Weights of a small transformer language model: vocabulary 678, capped logits.
Each number is 128 + 24 x the weight over its row's rms, rounded and kept within 0 to 255. Layers, rows and columns count from 0. Numbers have three digits each. The size before them is the row's rms in percent of the matrix's.

# layer 12 attention value, 32x64, rms 0.183, rows 0-31, columns 0-63
108:143148135125099149162165111119107091148119093145123126105104077127131137080136120152117129165153117150080165144141123165127122121100107138129131056105113110083136110123126150148114095126144151
094:130102119111094139130127162125129112134101157161114137162138135132142128116094198095147125114137153157126137156142103163115090103103116150088131150154140121089132145153123171116143139109091071
108:177072130144171111135152147083137107142122085108134105109083128129083119143136143098096174104148148161157135134167130141097125146123123125137148115109093171116155130109116119158128127148130134
108:075122114096125100109106101119125163118122154165109164090122093160130165138156106145134110107142112103146105142181097132125141124107099150092127117142092142114144109106130104135143169180131115
108:163149138145137163101146095092149122081116140173103132142132115150138117112134145136153162155161135134100106123125147112136167133099124109136149209112132074097096101151119126137140136120116141
100:095119111098146107100098122111112148098142114135136149103100165144125143132101154139162097105129122140104132086139134122124136109157093070092123081157114083136101115131149088101104103093136149
109:160151102113113110163101087160113134164127116127122101133137149135092112141154132129088104137131088177101139147091171126163110146159150124101146139103112106086143114164136132123149092153093136
095:169143140122106113140110132101152156132113113100167148136156091153189144128138134087129119176117111151127105156130142143144115135090113131128145116102156132136144184124079116158108115123125073
099:114120150122124147132130131134172157143119124119096122178145105118149126114130129132171124123141101194157119142174174156104139157107125146128109115137134129180118172097095120098173166134116140
100:118150121143116125144160109101135147134131121147108166086164132107088101161162122098117076107143101138138135159135150113141131114103132147079139118094143134146108089143154123086094113089173142
107:103150156092140140185143136118116108180127109152106107111101118153134138147121187118134132158087115103139140094130143098132155159186145157098120114140149142139125124168133109116130132151169110
098:120075201122123149087127099102149111118134098144145105099165136144108106180138122146103113101125110128073144168093114134114156105111136109134132097156126149115108105113120138130128125106131102
091:103111137123121146158125108128131114158114082154127167191098160135151092161136090115127175135098146123105092105115125163128134159153118120109153122114158148160120142123124123159132103076128157
091:172115164147136127119109156146089122090135100132110133155135155142119153120153193133132123107137152129130110104156113134096120130157151166094095115104138132153105167124097131162128181092119101
108:129087102142113143115150059109114123146129129135163101165129119141115177109101144128131093119124124115125154079126103134105137104084195100134118135121098119110160143111141157145147133097120156
108:080130119109123140103127115100151065110153175096133129118132118149101106131135140091117162103115088104104124108153113124151115172114086161121125136128148103141101158114120118115080107150100158
096:109120101121078110152153133141112101132153088165172152148109133120125145136092114119098123145152102142121155154121115117159113139149099112124162161141088157160105149137090083118175112127160105
096:127159147093139127125118155134110125159156151101160127120133125139105160176105173050130131164149114151098121127107119125122099136139142120139163127130157143108144130071142125133162115145101174
092:138089104148141163127109090131130170156152119138101094118162122145051131139110145156171159156153141137159139145135156101143102133135094104148156137147136116137095147143106142157103152129135109
098:141162083125137169105133104138100112088134166147129125091170099130166127175113121165111117110151102149178097122110143164147115175103103115115132105132130174125134129104126132115122144119135100
088:108131129136123093166120116104122129120116148118095093115088155103148127150123167110121148128133115094136155106126106159158131117131144135142136107131102128119125090139035168068129107110125150
106:107166144155157157122138115119159123101117109125133087164105143091097155134129158164125083103101161122070121125114132159165110115150087167146131128101129114131141096093152111117124159120115136
101:095121152156087141180168139142143147081147111165154087094131125127155108146123111129116088152104138108158140150129097163101106134099147099111120124122147117139117128136160089157152169121113144
093:098117102104153143158117124143123154102120085155113134115135130147120104113117162102138155097160095137097124139092149126158132108149113120161126122088101098157117127136124161209134159096111103
096:141119145133178155130138098139101166143099116102095134121122107107113133124105120092063098135098135093153121153129076137142189115129118154146146140104144110145130152131141091106131099102117104
095:121159140069131172088129114144107155121145120146154137187090120126103118132128129148106126161146104142117137170136123083143087107115158119150112123109098116113178093131096152119132130135152099
091:148131118119132083135123135164160159139151141192145117083116107115123141093170154134074152113129157123151129104120131135156161148075123100102116131124102114166148138117124137143146131090145095
093:169149146118101117151156089163110154124122109084131107184154111148145090120133119133148156089131129102161155125129108090136099159155120096147116149121118105106118182118156131112144159102139114
109:124112156148128130149127138119092101136140082144175111116166123114136112147085122153187142146104137093143087162125156116128165120098110188114109159128133107121141142135175146103130111119125149
104:121110159129132126094163095159144097146107115155147155085110164152115150118120133183108128132097145129111125120137104179142108115168147121140141137091157114154145136157130166079121140111094157
102:116121167100125083137164130163125126133115120139135109134133086103090164120152149171116155181121085083121150115136153177137132127146148150096117153110125148122120128106149125119088093102143100
101:151143101121162143169142113143127147115112145110109157143120181156116174109110099129096158144134106090071096155140122134118120161100148139111168144124123152136148140176117156077122137142129131